config.yaml
n_layer: 16
d_model: 448
n_head: 7
n_kv_head: 1
head_dim: 64
d_mlp: 768
vocab_size: 32000
activation: "swiglu"
norm: "rmsnorm"
norm_place: "pre"
norm_eps: 1e-05
positions: "rope"
rope_base: 10000.0
rope_fraction: 1.0
qk_norm: false
attn_scale: 0.125
bias: "qkv"
tie_embeddings: false
parallel_block: true
extras: ["capped logits"]
init: "uniform"
init_std_qkv: 0.0256
init_std_o: 0.0
init_std_up: 0.0256
init_std_down: 0.0
optimizer: "soap_variant"
lr: 0.00501
lr_mult_qkv: 0.5
lr_mult_o: 0.977
beta1: 0.95
beta2: 0.95
lr_head: 0.00559
grad_clip: 2.0
warmup_steps: 200
schedule: "wsd"
decay_fraction: 0.639
decay_shape: "linear"
final_lr_fraction: 0.0
batch_tokens: 131072
seq_len: 2048
doc_mask: true
train_tokens: 623100000
steps: 4754
dataset: "wikipedia_en"
Each number is 50 + 12 x the weight over its row's rms, rounded and kept within 0 to 99. Layers, rows and columns count from 0. The size before them is the row's rms in percent of the matrix's.

# down: layer 7 MLP down (transposed), 768x448, rms 0.161, rows 207-227, columns 224-335
# gate: layer 7 MLP gate, 768x448, rms 0.172, rows 208-228, columns 224-335
# up: layer 7 MLP up, 768x448, rms 0.174, rows 208-227, columns 224-335
down207 102:27 30 52 56 43 41 38 33 29 41 58 40 59 42 49 66 48 45 49 32 41 54 68 25 68 31 54 44 64 59 70 39 64 45 42 52 73 32 38 55 75 47 60 47 54 46 39 53 45 54 59 69 55 54 54 72 51 66 51 73 53 57 49 33 47 52 53 49 45 53 59 42 51 48 52 45 49 27 43 39 37 53 32 47 42 53 54 72 42 54 47 50 58 44 59 48 67 65 49 41 56 44 60 42 36 46 63 29 54 28 67 53
gate208 101:53 47 27 47 65 47 44 50 46 36 56 55 48 70 56 61 64 64 48 33 52 46 47 57 54 53 63 48 59 52 37 58 51 59 56 47 34 58 36 56 47 46 53 54 51 44 49 67 47 26 25 43 63 34 46 61 49 38 59 47 54 47 50 65 56 76 41 63 47 43 46 31 44 41 28 52 54 57 61 74 35 51 61 54 56 53 55 79 74 24 34 34 51 41 48 45 30 52 61 50 57 39 39 50 33 59 45 62 67 44 65 49
up208 097:44 45 78 52 49 38 58 41 59 38 39 57 48 32 59 22 53 47 70 43 51 24 57 61 44 70 36 55 29 41 59 65 38 58 50 66 50 52 29 51 54 65 63 39 42 64 49 43 34 34 71 41 52 65 39 51 58 54 37 55 48 63 63 45 47 48 58 32 51 41 40 45 46 61 50 57 61 35 51 34 31 59 63 39 62 50 23 38 60 56 38 55 69 41 39 59 37 60 27 62 21 50 75 63 62 46 57 29 31 66 55 36
down208 095:59 59 43 57 41 51 76 47 42 52 51 44 49 36 62 59 59 68 45 52 64 42 72 42 43 46 36 30 52 42 61 39 54 50 48 28 57 53 46 54 51 74 64 29 39 44 66 62 53 28 38 50 55 52 49 72 36 64 42 69 54 52 46 36 65 38 53 57 51 55 58 55 68 59 61 38 44 40 55 50 43 51 38 47 85 65 57 39 56 57 43 44 43 51 63 47 68 16 33 39 43 68 82 44 33 35 81 54 39 59 58 35
gate209 099:44 69 47 52 66 55 63 52 37 33 41 43 54 43 41 65 56 76 46 50 53 50 41 51 33 78 55 45 52 56 36 49 35 44 46 32 44 43 62 43 53 27 53 48 40 56 48 54 61 71 67 60 36 67 48 62 54 47 29 48 50 67 38 54 42 54 51 30 48 55 51 72 39 42 35 41 56 40 66 60 35 53 47 54 44 64 56 21 48 49 38 57 72 57 36 48 68 42 41 37 35 33 47 61 76 42 40 51 35 66 43 36
up209 099:52 21 28 48 48 56 38 25 51 69 36 40 45 28 47 36 31 37 59 40 55 39 23 56 47 46 54 48 59 56 31 56 29 40 59 65 57 65 38 51 26 67 55 55 40 51 69 37 39 53 37 63 42 41 62 59 63 43 59 57 55 33 47 62 60 65 55 47 62 38 56 47 39 55 59 42 68 50 45 50 86 41 55 44 60 57 62 47 61 26 61 55 38 52 37 26 39 33 37 46 47 63 60 30 43 47 42 60 63 34 62 36
down209 094:40 38 72 37 42 56 41 49 44 33 46 43 59 39 50 48 60 51 57 57 52 36 38 40 61 37 43 55 47 78 39 62 46 44 53 68 29 50 61 29 47 57 65 42 57 63 44 45 45 58 60 50 34 43 60 32 59 41 46 39 48 57 37 75 55 57 48 59 33 42 66 52 68 46 54 45 39 46 60 36 53 59 52 64 38 58 61 63 72 56 42 57 51 48 43 52 54 54 48 66 55 63 55 37 48 65 77 56 33 59 44 58
gate210 097:39 58 26 41 39 61 48 67 41 45 54 49 55 29 46 47 48 27 40 38 35 61 48 39 63 54 33 60 43 59 50 35 45 40 36 49 64 58 54 61 60 59 55 50 37 66 42 31 66 42 41 77 53 47 62 45 62 53 56 47 42 54 56 20 41 64 58 34 59 42 35 57 55 26 16 53 44 54 67 55 66 72 50 60 47 31 66 44 25 59 43 40 47 43 47 63 47 54 52 55 62 59 47 45 28 55 69 48 52 57 56 32
up210 096:68 47 58 68 54 44 29 68 52 62 71 46 60 64 44 56 48 45 58 23 55 52 57 53 44 52 41 45 57 46 45 38 67 59 62 43 40 58 64 54 27 53 46 49 54 41 45 47 58 68 61 53 49 41 52 64 32 47 44 53 66 45 46 47 48 68 50 82 42 56 59 55 30 55 53 31 35 28 22 58 45 76 46 53 56 84 39 48 66 51 67 40 44 35 62 53 71 78 48 31 34 46 46 48 54 50 40 37 50 34 30 59
down210 098:47 50 47 61 61 59 37 40 46 50 58 52 42 52 69 40 35 39 41 62 53 81 60 41 43 44 66 52 57 56 49 58 41 63 36 42 53 51 83 65 52 51 50 77 36 25 09 44 60 58 49 66 46 65 60 63 33 62 52 52 53 65 54 44 42 45 57 55 36 45 58 59 50 26 41 55 84 42 54 50 52 50 49 50 52 51 48 37 40 43 26 45 59 36 50 29 70 42 33 74 49 38 62 61 56 43 33 28 27 60 48 47
gate211 106:49 48 54 51 51 49 63 70 57 74 46 39 64 35 69 34 42 43 46 57 58 56 49 50 77 31 39 15 65 31 62 44 38 69 72 57 56 36 48 25 60 65 44 67 43 55 55 82 53 48 28 42 61 28 37 61 37 43 61 53 45 41 40 56 60 49 62 46 58 40 68 47 27 67 58 56 43 44 32 45 52 80 50 43 50 47 46 38 49 57 53 66 58 43 47 52 40 42 57 54 60 51 43 44 58 49 43 64 42 38 58 54
up211 096:49 82 33 28 46 36 27 54 47 39 57 36 75 70 48 60 78 59 79 59 51 51 66 43 56 70 40 44 44 74 57 53 59 44 49 41 33 74 54 63 44 51 53 30 53 46 74 70 45 57 52 54 55 61 58 54 57 49 32 52 48 63 43 51 51 50 40 46 39 62 50 57 43 50 65 36 86 39 65 62 61 36 50 57 49 49 58 62 22 36 40 43 40 58 61 40 73 63 42 56 50 48 55 43 49 66 61 48 49 72 55 56
down211 103:70 67 42 42 49 40 33 54 53 22 61 35 34 36 59 39 63 43 66 45 42 25 50 58 45 57 48 46 51 61 49 59 60 32 32 52 46 52 71 30 51 44 81 49 42 44 52 71 40 46 50 59 39 56 49 38 44 51 43 66 56 42 57 53 35 54 39 47 46 35 44 45 45 72 40 48 75 62 41 36 54 42 45 64 55 53 46 66 62 54 31 28 35 42 61 48 55 46 60 57 47 42 57 62 48 47 50 44 55 57 39 66
gate212 099:42 33 53 31 40 47 53 43 34 44 33 56 50 69 64 48 46 39 49 62 56 41 57 49 35 45 53 59 54 48 63 46 52 50 52 52 56 63 51 59 72 65 46 46 45 41 61 39 48 41 52 50 42 39 56 59 38 63 48 65 53 36 52 69 62 52 70 56 50 57 54 45 32 42 55 77 65 53 35 35 43 74 60 42 34 71 34 52 72 44 58 51 53 62 27 55 29 43 43 41 62 59 68 58 50 46 56 56 37 54 44 52
up212 099:56 44 55 55 56 62 69 49 32 43 54 28 38 49 66 50 44 50 46 49 77 51 52 42 28 47 56 44 59 66 53 42 49 49 50 53 51 58 47 52 30 56 33 39 48 49 49 56 42 39 44 30 46 51 39 69 54 54 29 44 64 28 49 60 45 45 63 27 52 54 39 57 66 48 58 68 72 61 20 23 36 49 50 52 49 40 36 55 53 38 46 56 62 69 38 46 32 57 45 60 47 79 65 50 48 27 42 35 86 54 67 38
down212 104:45 53 42 61 34 59 50 58 55 15 55 56 71 49 35 44 46 67 65 74 39 42 40 40 42 63 50 43 43 49 64 28 55 59 55 61 38 69 48 41 64 60 37 43 49 54 62 38 51 66 36 49 58 58 48 39 40 63 40 44 59 46 48 43 50 63 51 51 66 42 44 40 52 55 59 45 60 77 60 53 24 40 43 31 60 45 50 56 65 59 46 50 59 50 46 60 36 50 45 37 72 60 38 43 30 39 41 21 26 71 80 72
gate213 099:35 49 57 52 48 40 46 64 46 60 67 40 47 54 43 43 35 53 55 49 29 54 59 74 59 58 55 49 35 60 32 45 43 60 58 48 53 49 55 51 40 49 61 67 60 56 59 43 58 52 45 41 41 43 44 42 53 44 62 83 63 50 50 55 67 46 53 37 66 46 18 44 35 44 46 31 57 66 68 34 53 41 37 38 52 38 32 73 44 53 52 75 61 48 50 61 74 19 54 39 50 34 52 34 48 44 28 37 44 47 30 52
up213 095:44 69 45 61 26 53 40 62 64 57 47 66 36 48 69 47 72 37 56 53 59 50 40 34 53 51 52 62 21 62 65 34 55 69 47 35 59 52 51 53 53 48 66 38 48 65 63 50 54 65 51 62 49 42 34 55 29 40 34 36 42 42 57 40 51 56 54 67 58 52 74 49 50 46 54 15 47 56 61 61 41 57 82 63 69 44 48 32 43 47 71 62 57 54 69 52 51 55 43 44 52 39 72 53 39 62 66 48 60 57 44 45
down213 102:53 81 33 58 40 36 53 37 81 42 47 54 35 56 35 39 42 53 47 27 68 46 49 45 52 59 48 54 49 35 53 47 49 34 54 60 75 68 41 40 56 40 66 62 40 47 59 46 34 46 56 57 65 56 64 51 50 43 40 52 63 38 45 41 43 33 66 61 37 40 41 53 43 42 44 71 49 54 71 44 32 75 62 57 43 64 47 54 50 54 56 63 48 42 33 61 37 57 53 37 23 53 57 45 62 58 48 69 57 49 61 44
gate214 096:38 44 52 49 41 30 49 39 49 57 69 44 40 63 58 57 54 53 55 43 72 41 49 55 46 46 47 27 41 47 52 46 43 49 42 48 54 32 41 54 75 35 50 36 31 52 43 48 60 27 33 63 24 33 33 52 37 35 72 33 55 49 72 61 63 28 60 68 53 49 62 44 53 54 56 31 40 40 40 41 40 44 49 51 44 68 53 43 54 38 59 58 44 49 43 57 57 66 50 46 51 29 56 58 53 58 53 34 43 32 52 31
up214 097:27 47 43 32 19 27 56 69 44 59 53 38 54 45 84 88 47 39 49 67 56 63 50 22 54 60 49 46 50 50 40 55 50 50 50 39 50 37 65 80 33 44 51 64 64 41 36 64 52 36 43 66 17 43 69 69 56 35 53 61 37 57 45 41 30 59 62 58 48 43 36 44 54 57 50 46 45 28 63 53 49 48 41 60 56 52 51 74 57 76 46 54 70 42 58 59 52 59 54 42 45 66 52 48 47 40 59 66 51 49 53 60
down214 096:60 71 69 49 36 23 57 42 52 50 71 37 48 37 75 38 54 47 53 42 56 47 59 29 22 50 25 53 46 52 65 66 47 63 35 40 64 32 60 47 49 32 36 57 52 35 54 38 47 43 44 66 47 47 67 53 53 39 44 28 41 59 62 55 34 43 34 55 53 59 50 54 52 63 51 42 35 30 55 48 45 52 65 50 61 59 55 41 35 29 77 38 44 58 58 46 60 51 40 51 64 38 53 35 64 72 41 45 56 42 38 19
gate215 098:44 57 37 44 47 41 34 42 56 40 67 49 49 52 52 44 57 54 52 67 49 49 37 44 54 42 39 51 54 41 46 50 44 51 56 54 55 27 53 58 66 26 47 60 47 41 44 41 34 70 39 68 56 64 37 44 45 41 64 46 66 43 54 71 49 66 51 32 39 46 40 84 49 47 44 39 34 39 56 52 50 65 48 42 34 43 34 50 35 54 56 48 52 57 53 43 60 40 67 31 52 55 49 44 59 44 51 82 41 62 57 58
up215 099:62 43 62 45 54 21 47 44 44 30 47 54 42 62 32 53 50 44 63 46 66 54 52 66 51 46 60 70 42 53 57 55 41 56 57 41 48 54 51 69 68 59 57 60 68 68 44 59 54 64 36 61 56 60 46 21 62 42 52 53 58 64 47 70 84 43 73 47 56 38 60 52 54 61 30 37 54 33 43 39 50 68 78 66 33 39 40 38 47 33 43 53 64 44 45 49 30 71 61 62 55 26 42 70 67 38 52 36 28 47 61 67
down215 100:42 74 45 53 30 48 40 52 39 31 41 40 52 60 46 75 49 62 73 45 56 45 45 30 50 65 52 77 53 26 59 52 51 51 39 53 47 17 35 32 52 54 54 71 61 41 47 52 46 59 55 49 64 47 57 72 40 45 47 54 63 63 53 52 35 54 51 39 63 67 33 44 42 43 52 34 50 65 42 50 59 69 61 46 58 55 32 51 65 56 62 61 53 39 50 54 72 60 52 50 61 32 52 52 59 38 34 49 68 48 69 71
gate216 094:48 75 49 49 50 31 46 68 64 46 39 55 44 49 73 42 47 69 38 44 47 52 40 46 20 46 38 68 91 52 52 33 38 47 57 38 42 53 63 36 26 61 47 39 41 62 46 42 43 67 27 36 61 72 67 66 46 74 41 50 42 18 65 71 58 49 46 49 43 36 42 53 43 65 65 30 47 69 56 42 52 39 30 36 61 41 37 58 39 47 51 36 58 53 38 51 58 61 50 63 75 33 55 77 48 55 45 72 50 58 54 44
up216 099:46 54 54 69 76 35 61 53 46 39 52 50 65 43 74 43 47 44 43 51 54 43 59 42 33 42 40 70 52 40 58 17 36 60 38 34 40 47 63 62 25 32 39 61 33 53 46 39 68 43 17 49 49 61 52 60 44 49 43 53 52 21 68 66 36 33 53 57 60 42 46 48 48 44 47 45 35 56 55 42 79 50 62 57 43 60 43 53 42 50 34 51 59 67 65 47 49 52 40 52 45 46 71 47 55 42 46 54 56 42 53 43
down216 096:58 55 59 74 47 54 22 38 40 53 60 48 49 37 43 55 53 41 66 59 36 61 59 58 65 60 53 52 60 64 41 54 64 22 63 54 43 47 61 23 54 69 49 38 80 20 65 78 49 43 50 17 39 60 54 63 80 62 58 33 63 53 41 50 70 52 47 50 40 62 56 61 35 52 54 78 49 42 47 64 27 43 43 57 74 60 47 52 54 52 60 53 41 52 55 60 58 38 46 37 56 52 18 71 64 38 55 54 36 34 53 57
gate217 109:38 42 46 46 53 66 51 75 68 74 45 46 45 56 47 42 36 40 79 58 46 55 55 52 58 53 57 48 56 27 24 55 67 46 48 78 57 51 38 49 42 49 49 23 45 45 62 55 30 56 36 41 49 53 66 42 58 64 47 48 59 58 58 44 47 34 65 42 45 58 57 75 46 53 51 59 51 63 43 59 54 48 45 58 72 36 50 50 36 67 50 59 56 56 42 59 59 51 45 40 66 45 45 63 49 80 51 22 41 60 33 65
up217 103:47 65 36 70 48 33 35 49 36 34 57 36 32 51 28 38 40 42 19 41 56 62 49 29 42 42 50 27 34 51 57 47 45 53 27 22 37 36 42 60 47 61 41 51 38 66 29 45 59 51 54 53 56 58 51 53 43 52 45 20 47 39 43 33 43 66 33 52 48 53 30 18 56 54 62 51 52 47 58 35 45 51 61 48 42 51 63 62 61 38 45 53 18 61 62 42 30 52 56 49 48 60 34 47 43 59 56 47 46 54 61 53
down217 102:65 55 53 63 42 51 51 49 43 30 22 68 63 73 49 48 53 63 49 58 63 47 50 41 55 40 42 45 52 35 73 40 41 47 50 46 51 32 52 51 40 68 60 60 48 59 40 72 50 58 69 51 47 38 43 45 33 38 39 39 59 54 50 41 39 65 44 69 53 30 70 36 55 33 52 42 72 42 55 82 59 24 46 54 41 52 64 50 59 39 54 68 44 70 48 78 41 53 63 39 42 45 67 44 22 45 47 55 57 34 59 41
gate218 099:37 55 67 45 55 54 37 37 68 54 65 61 75 56 52 61 55 69 42 54 62 38 48 80 37 72 64 66 41 56 52 48 42 58 50 46 42 49 55 77 56 33 57 33 61 47 61 54 61 49 57 35 52 59 23 44 54 44 45 49 55 51 62 49 57 68 42 65 46 36 55 46 46 49 70 41 61 70 46 37 54 46 45 35 50 32 59 58 65 33 60 35 63 47 65 41 46 51 43 60 55 54 42 65 39 54 40 53 56 40 52 46
up218 096:43 68 75 50 71 52 50 64 44 34 62 43 60 55 58 32 79 59 56 57 59 38 30 29 18 55 68 33 38 66 40 51 38 47 42 70 68 63 61 56 46 47 74 58 66 73 76 55 40 62 55 81 44 62 56 45 45 37 41 42 44 45 65 43 49 56 54 71 46 38 56 66 29 29 37 34 51 48 59 51 45 36 43 52 35 51 55 77 43 55 55 40 57 56 37 41 42 50 27 57 24 49 48 42 48 49 71 48 47 56 46 45
down218 101:42 49 48 64 63 66 48 56 75 48 58 50 60 40 30 32 60 54 60 54 47 42 65 31 39 67 55 51 52 48 61 36 33 51 62 59 60 52 47 46 50 67 59 43 62 44 59 51 68 48 23 44 59 27 61 45 68 50 48 31 60 55 38 74 60 32 22 32 67 63 33 64 35 67 52 65 47 51 61 58 51 48 66 69 43 46 53 63 50 32 44 40 42 38 66 51 56 54 49 60 60 52 61 48 58 59 59 40 09 51 80 52
gate219 089:23 58 51 49 27 49 51 48 49 58 60 59 47 57 53 40 48 62 69 53 50 39 37 43 66 63 77 61 45 51 30 60 67 55 38 56 53 60 39 59 39 72 58 39 59 31 62 36 35 33 38 39 42 46 55 45 61 52 66 42 56 41 39 41 33 55 53 58 71 41 65 53 37 47 33 25 72 47 48 63 56 64 55 44 43 53 59 48 34 54 45 61 59 75 42 67 45 30 52 58 60 49 48 46 59 38 32 62 54 54 57 45
up219 088:56 32 53 45 69 59 45 50 55 57 51 48 51 39 76 47 70 36 61 64 44 47 45 35 47 33 58 42 50 56 42 54 39 55 40 34 51 69 31 77 43 61 46 53 53 34 53 43 38 54 25 42 59 67 40 60 50 72 53 60 69 39 46 15 39 70 35 66 49 50 44 38 37 54 54 50 41 48 37 26 64 63 53 49 70 70 62 73 71 75 47 61 34 52 47 51 32 58 43 62 54 48 49 46 46 38 51 61 62 63 58 35
down219 090:48 52 49 50 57 43 50 47 68 43 63 50 56 58 44 68 49 37 48 66 47 43 43 41 52 46 31 48 63 41 38 53 62 59 57 68 50 55 47 61 38 50 50 61 59 51 65 23 55 86 53 60 49 38 47 52 42 54 32 38 50 56 63 32 48 38 52 47 51 31 56 15 61 34 45 66 70 78 68 78 41 80 49 62 60 45 63 60 80 42 44 65 65 47 63 64 48 44 56 82 63 76 42 54 46 42 60 44 40 39 62 65
gate220 102:42 31 55 48 56 61 43 83 41 45 45 55 74 50 74 59 61 66 50 68 65 47 44 56 38 70 32 46 32 66 35 42 33 42 56 47 40 58 38 43 55 38 44 51 47 48 42 47 32 40 63 48 41 45 45 21 65 54 54 51 52 49 42 49 56 66 46 75 63 48 54 35 51 48 57 69 50 64 51 43 55 55 42 56 42 52 39 37 56 62 56 80 55 48 51 41 49 51 41 42 58 36 34 30 51 54 40 46 54 37 48 53
up220 101:51 44 53 49 52 54 44 45 39 47 44 33 48 37 56 52 54 43 57 60 30 76 57 59 60 55 59 57 39 33 39 31 57 71 48 55 46 66 40 46 45 61 20 65 41 56 76 54 57 54 55 50 50 55 40 63 67 72 44 54 49 58 36 53 39 37 59 72 54 48 61 49 57 58 68 67 62 30 56 46 49 61 51 55 68 57 43 58 48 50 53 68 44 62 41 58 42 54 43 35 45 61 42 47 33 52 55 62 57 51 47 40
down220 103:39 30 61 58 51 55 41 49 63 53 56 55 53 49 64 50 61 38 59 35 41 64 57 30 42 42 45 62 35 30 64 43 37 39 42 49 60 59 36 42 59 43 50 61 60 54 50 60 51 38 61 45 49 62 61 62 32 83 53 49 37 47 46 58 53 57 53 37 43 61 48 61 53 46 54 34 52 40 46 30 66 66 47 48 68 37 34 55 50 44 69 51 76 65 62 50 50 69 39 47 60 80 49 47 70 65 36 49 47 53 30 23
gate221 094:71 33 53 29 46 62 38 42 31 61 45 64 53 40 53 47 67 28 30 80 45 50 43 57 57 55 56 45 36 60 51 38 51 48 34 37 40 37 51 64 50 63 69 41 58 51 22 55 44 43 59 37 54 42 50 55 74 64 52 39 25 51 46 45 59 62 34 61 52 29 80 33 53 53 36 33 69 76 56 37 69 51 56 19 32 51 52 42 47 58 43 55 82 44 54 37 32 55 43 63 63 39 70 58 51 43 69 50 43 47 27 40
up221 092:63 56 49 74 51 56 50 46 50 42 55 48 62 49 59 50 47 56 37 35 44 48 52 59 69 13 37 45 46 57 60 58 50 60 60 56 38 45 58 41 54 46 59 54 55 42 48 56 59 52 38 45 49 42 46 56 34 49 41 54 50 49 52 41 47 44 47 56 36 58 26 54 50 49 55 45 31 43 37 58 47 36 58 48 64 45 68 63 49 37 58 49 41 88 44 81 50 44 41 40 41 63 56 54 37 32 35 52 22 31 61 69
down221 095:31 49 37 60 36 34 31 51 50 40 59 31 46 33 46 61 65 67 68 63 68 44 48 39 83 46 53 46 51 34 34 56 55 68 68 69 48 35 57 39 31 42 32 50 46 41 49 46 77 32 17 55 56 85 55 46 50 53 45 63 61 43 84 59 39 45 60 62 39 41 48 42 50 38 41 35 30 31 47 30 59 49 72 44 54 53 43 59 75 26 57 52 46 54 39 50 45 24 33 44 41 55 29 38 48 57 46 40 49 35 50 61
gate222 105:44 43 33 70 46 57 50 41 50 69 64 56 46 50 43 63 32 33 33 46 50 58 63 43 48 59 55 53 54 51 64 56 65 50 54 24 42 37 36 63 45 65 57 49 64 56 53 58 40 22 65 44 60 55 55 37 51 42 46 57 24 68 39 52 54 42 52 52 58 41 42 50 48 62 47 42 36 61 58 51 63 40 41 68 56 42 55 34 74 64 27 48 55 65 61 33 71 21 39 59 53 61 46 45 59 45 67 48 40 35 60 35
up222 109:59 51 50 42 64 48 27 64 54 32 45 44 41 52 56 69 39 50 40 45 65 47 50 44 53 44 46 71 45 58 50 74 35 32 63 55 18 62 69 55 61 61 62 65 56 28 52 40 21 60 41 41 41 44 70 41 54 30 65 51 55 52 39 50 62 47 58 61 32 43 61 59 51 38 37 61 48 26 40 64 33 34 31 40 60 57 51 38 29 60 54 43 47 49 68 57 36 35 68 50 55 54 59 44 38 63 64 86 47 54 53 42
down222 106:40 41 57 84 44 27 50 42 53 43 56 38 51 64 65 78 34 50 55 55 51 37 25 27 53 48 44 68 71 48 36 50 30 38 61 45 54 29 63 35 59 48 40 43 55 61 44 37 50 46 44 58 57 59 36 59 65 28 55 53 62 29 65 35 42 51 35 56 46 45 56 45 46 32 53 47 55 36 58 43 73 50 49 44 51 72 39 46 46 47 51 27 43 62 56 66 48 39 52 69 51 41 64 58 53 58 77 49 42 46 42 59
gate223 104:50 34 52 58 45 56 32 44 35 45 54 56 37 55 49 55 47 52 46 46 33 40 51 67 48 52 51 92 50 59 38 43 55 45 44 42 43 42 51 49 27 33 46 61 63 48 57 54 69 58 61 45 71 37 57 60 47 35 47 69 49 60 82 46 59 47 50 40 63 40 44 52 54 48 66 37 48 20 38 46 46 52 55 44 70 33 52 71 43 51 57 57 47 47 47 55 51 46 37 66 11 20 46 46 35 56 50 52 62 59 59 50
up223 105:71 51 53 46 69 57 82 66 53 79 71 29 41 49 66 69 59 51 52 49 52 46 41 32 47 65 46 29 48 44 39 74 42 52 45 50 61 48 30 66 67 56 47 51 57 42 63 25 37 49 55 39 45 50 61 61 34 23 43 46 63 69 55 21 57 50 52 52 39 81 49 63 60 48 58 31 57 56 53 58 64 60 50 58 36 49 63 51 21 43 46 58 41 50 59 56 57 30 59 42 50 62 57 45 59 30 55 36 35 43 55 67
down223 104:65 62 51 45 43 40 57 54 71 58 52 42 53 64 53 41 58 20 63 46 51 57 44 49 66 71 63 46 74 54 49 37 45 47 40 60 57 63 56 36 37 59 61 41 64 82 60 29 37 49 60 25 28 63 46 30 35 36 51 50 49 68 61 49 54 74 54 55 32 78 65 61 48 35 31 57 52 79 32 46 50 54 71 75 62 45 65 49 51 65 61 51 43 46 53 46 48 41 66 51 73 49 54 57 60 22 48 44 43 24 42 60
gate224 106:58 51 57 38 62 62 54 44 41 30 50 63 67 57 52 53 75 37 73 33 50 52 35 49 17 70 52 61 48 28 56 91 55 67 43 45 58 58 53 44 46 60 50 55 60 37 51 44 62 44 27 48 54 43 63 49 49 52 72 67 62 55 69 55 39 62 44 49 36 41 63 70 57 43 39 52 31 59 55 65 46 28 42 53 40 53 53 52 43 46 64 51 56 34 36 38 38 52 52 30 48 36 32 61 56 60 45 59 59 57 51 44
up224 107:28 45 50 34 49 35 51 52 74 55 47 51 27 27 55 57 38 57 68 47 63 47 55 31 51 49 37 54 47 60 45 53 45 36 68 57 45 53 41 64 16 60 57 15 57 47 53 59 64 63 49 75 34 48 46 43 39 33 16 59 41 51 55 44 48 56 48 51 16 44 37 55 33 47 63 43 51 32 22 68 44 50 78 41 42 45 34 40 62 33 27 43 36 59 60 54 55 43 49 35 53 57 66 64 72 59 54 42 46 31 50 68
down224 106:41 77 26 44 43 36 56 43 74 44 51 50 41 45 74 39 56 56 46 80 46 48 48 85 70 25 33 64 40 45 48 50 38 39 46 49 55 87 53 66 55 57 33 53 73 64 48 33 47 55 43 53 62 35 60 41 48 26 63 41 53 62 50 54 46 31 59 47 40 57 66 78 46 45 64 47 55 59 23 47 53 61 58 48 48 34 42 46 56 46 49 48 51 58 49 47 74 37 64 52 69 51 50 62 54 68 41 22 49 35 58 31
gate225 098:47 68 52 26 84 59 61 78 58 51 69 42 67 37 49 47 60 73 43 49 61 69 74 50 37 51 59 67 53 49 44 54 50 22 50 56 53 53 37 36 34 41 46 49 45 44 84 68 46 48 54 63 53 58 46 27 40 64 51 42 15 56 49 34 51 53 44 42 43 66 41 24 52 46 49 65 38 61 59 27 52 66 53 56 39 54 40 61 62 63 40 48 47 62 66 71 21 34 65 48 40 13 53 54 48 67 66 41 56 42 53 53
up225 093:75 49 48 52 52 44 51 53 67 82 45 63 54 58 54 68 55 52 48 43 31 20 41 54 55 71 52 30 45 58 35 63 53 53 16 53 45 41 53 46 37 57 52 35 60 36 54 57 58 61 62 19 46 44 51 57 43 44 49 43 57 35 45 57 57 68 54 45 41 85 51 46 40 66 51 56 37 58 46 68 55 50 48 44 66 54 37 54 32 49 72 53 47 36 35 42 65 44 37 63 61 53 50 71 62 34 40 52 63 61 23 35
down225 092:41 56 62 54 43 54 58 61 50 61 50 50 58 67 44 45 56 55 50 68 31 30 49 34 56 65 70 40 42 54 73 49 75 44 33 33 29 50 67 53 61 48 46 55 36 66 32 58 44 60 48 49 54 23 57 47 37 31 58 61 47 40 52 57 65 43 39 71 60 35 59 50 33 52 53 52 60 60 50 45 59 62 31 52 75 52 50 47 45 37 45 57 45 35 40 44 64 70 57 44 61 49 52 46 49 37 66 46 51 49 40 46
gate226 102:55 54 65 63 55 51 46 46 40 55 21 56 55 52 60 44 70 37 52 50 73 45 46 41 48 61 55 47 52 45 33 22 49 63 74 45 31 46 23 36 57 33 46 59 58 56 53 45 69 62 48 67 48 55 58 59 48 33 42 34 44 53 45 47 52 51 41 46 32 30 61 51 45 52 42 58 34 44 45 38 32 65 38 69 39 44 27 76 36 38 51 56 47 64 51 55 58 67 40 41 37 58 68 49 25 56 63 55 48 37 32 47
up226 097:41 50 38 37 37 72 56 54 61 66 51 46 60 47 59 61 50 41 45 52 61 33 71 24 48 57 68 42 39 87 71 69 50 42 27 45 48 54 61 52 42 34 36 41 55 36 58 31 46 56 33 44 57 27 34 44 44 78 64 42 43 45 55 74 45 31 37 51 53 49 67 59 74 42 42 57 68 30 40 71 49 40 42 31 47 64 64 56 56 56 55 44 65 42 54 46 28 61 39 54 62 63 37 52 50 47 75 56 40 38 61 61
down226 095:63 31 67 47 42 54 59 71 54 40 47 63 35 66 32 44 50 63 55 62 61 45 59 42 50 41 36 32 60 54 55 46 41 52 42 51 48 22 32 64 61 47 37 60 42 36 53 42 46 62 49 34 49 52 52 59 28 43 40 38 69 51 62 49 64 47 46 46 66 33 75 43 56 69 40 43 46 63 62 38 64 49 43 46 71 43 38 41 56 43 63 62 52 56 66 47 57 54 46 66 44 27 59 44 63 49 45 77 62 55 46 38
gate227 093:52 67 63 55 29 64 54 60 40 54 52 29 57 43 49 37 49 44 53 40 58 57 31 41 63 48 56 72 49 41 54 37 52 55 48 49 51 40 41 54 54 51 50 55 46 33 64 69 45 66 57 69 77 55 44 30 41 67 44 49 70 57 31 38 47 43 44 51 44 71 54 43 61 35 59 60 81 36 36 50 62 72 49 49 54 54 54 58 35 34 72 43 48 48 61 42 71 44 34 64 55 66 62 44 54 69 54 51 33 58 62 53
up227 096:31 43 78 43 40 30 62 70 54 59 46 68 45 60 45 46 68 29 47 47 62 54 41 30 59 49 47 43 46 29 45 48 44 45 42 62 58 52 41 54 53 26 40 66 55 53 56 42 45 53 56 63 38 63 48 29 40 57 56 41 49 40 71 38 37 44 55 49 54 47 26 45 31 42 36 35 35 39 39 37 78 55 78 38 48 66 69 40 67 53 46 50 46 41 58 57 42 45 53 61 30 46 60 65 58 30 48 55 43 54 70 58
down227 095:64 37 53 47 46 53 44 46 36 50 58 28 30 67 51 62 51 46 55 52 67 51 42 28 37 36 50 39 48 36 61 42 34 48 50 60 36 70 41 43 41 47 57 35 48 41 30 19 58 72 44 41 43 47 52 24 49 54 49 58 52 37 49 53 47 39 40 43 44 55 66 20 35 45 47 39 43 55 43 62 41 77 52 48 28 50 54 36 62 66 41 64 56 26 56 69 45 57 67 58 53 56 40 65 53 58 43 28 41 52 44 47
gate228 106:60 51 42 43 40 55 46 61 48 44 10 63 43 29 52 45 44 67 73 28 57 54 60 55 27 47 40 52 37 57 60 61 54 50 36 43 51 46 63 73 63 67 69 53 51 46 45 37 40 24 49 39 44 52 23 39 51 55 59 46 53 35 62 50 54 37 73 49 60 47 72 70 56 49 42 58 75 44 42 35 45 50 52 33 58 42 34 38 60 41 51 44 68 62 69 46 77 36 56 27 24 51 36 31 44 59 59 71 77 72 45 32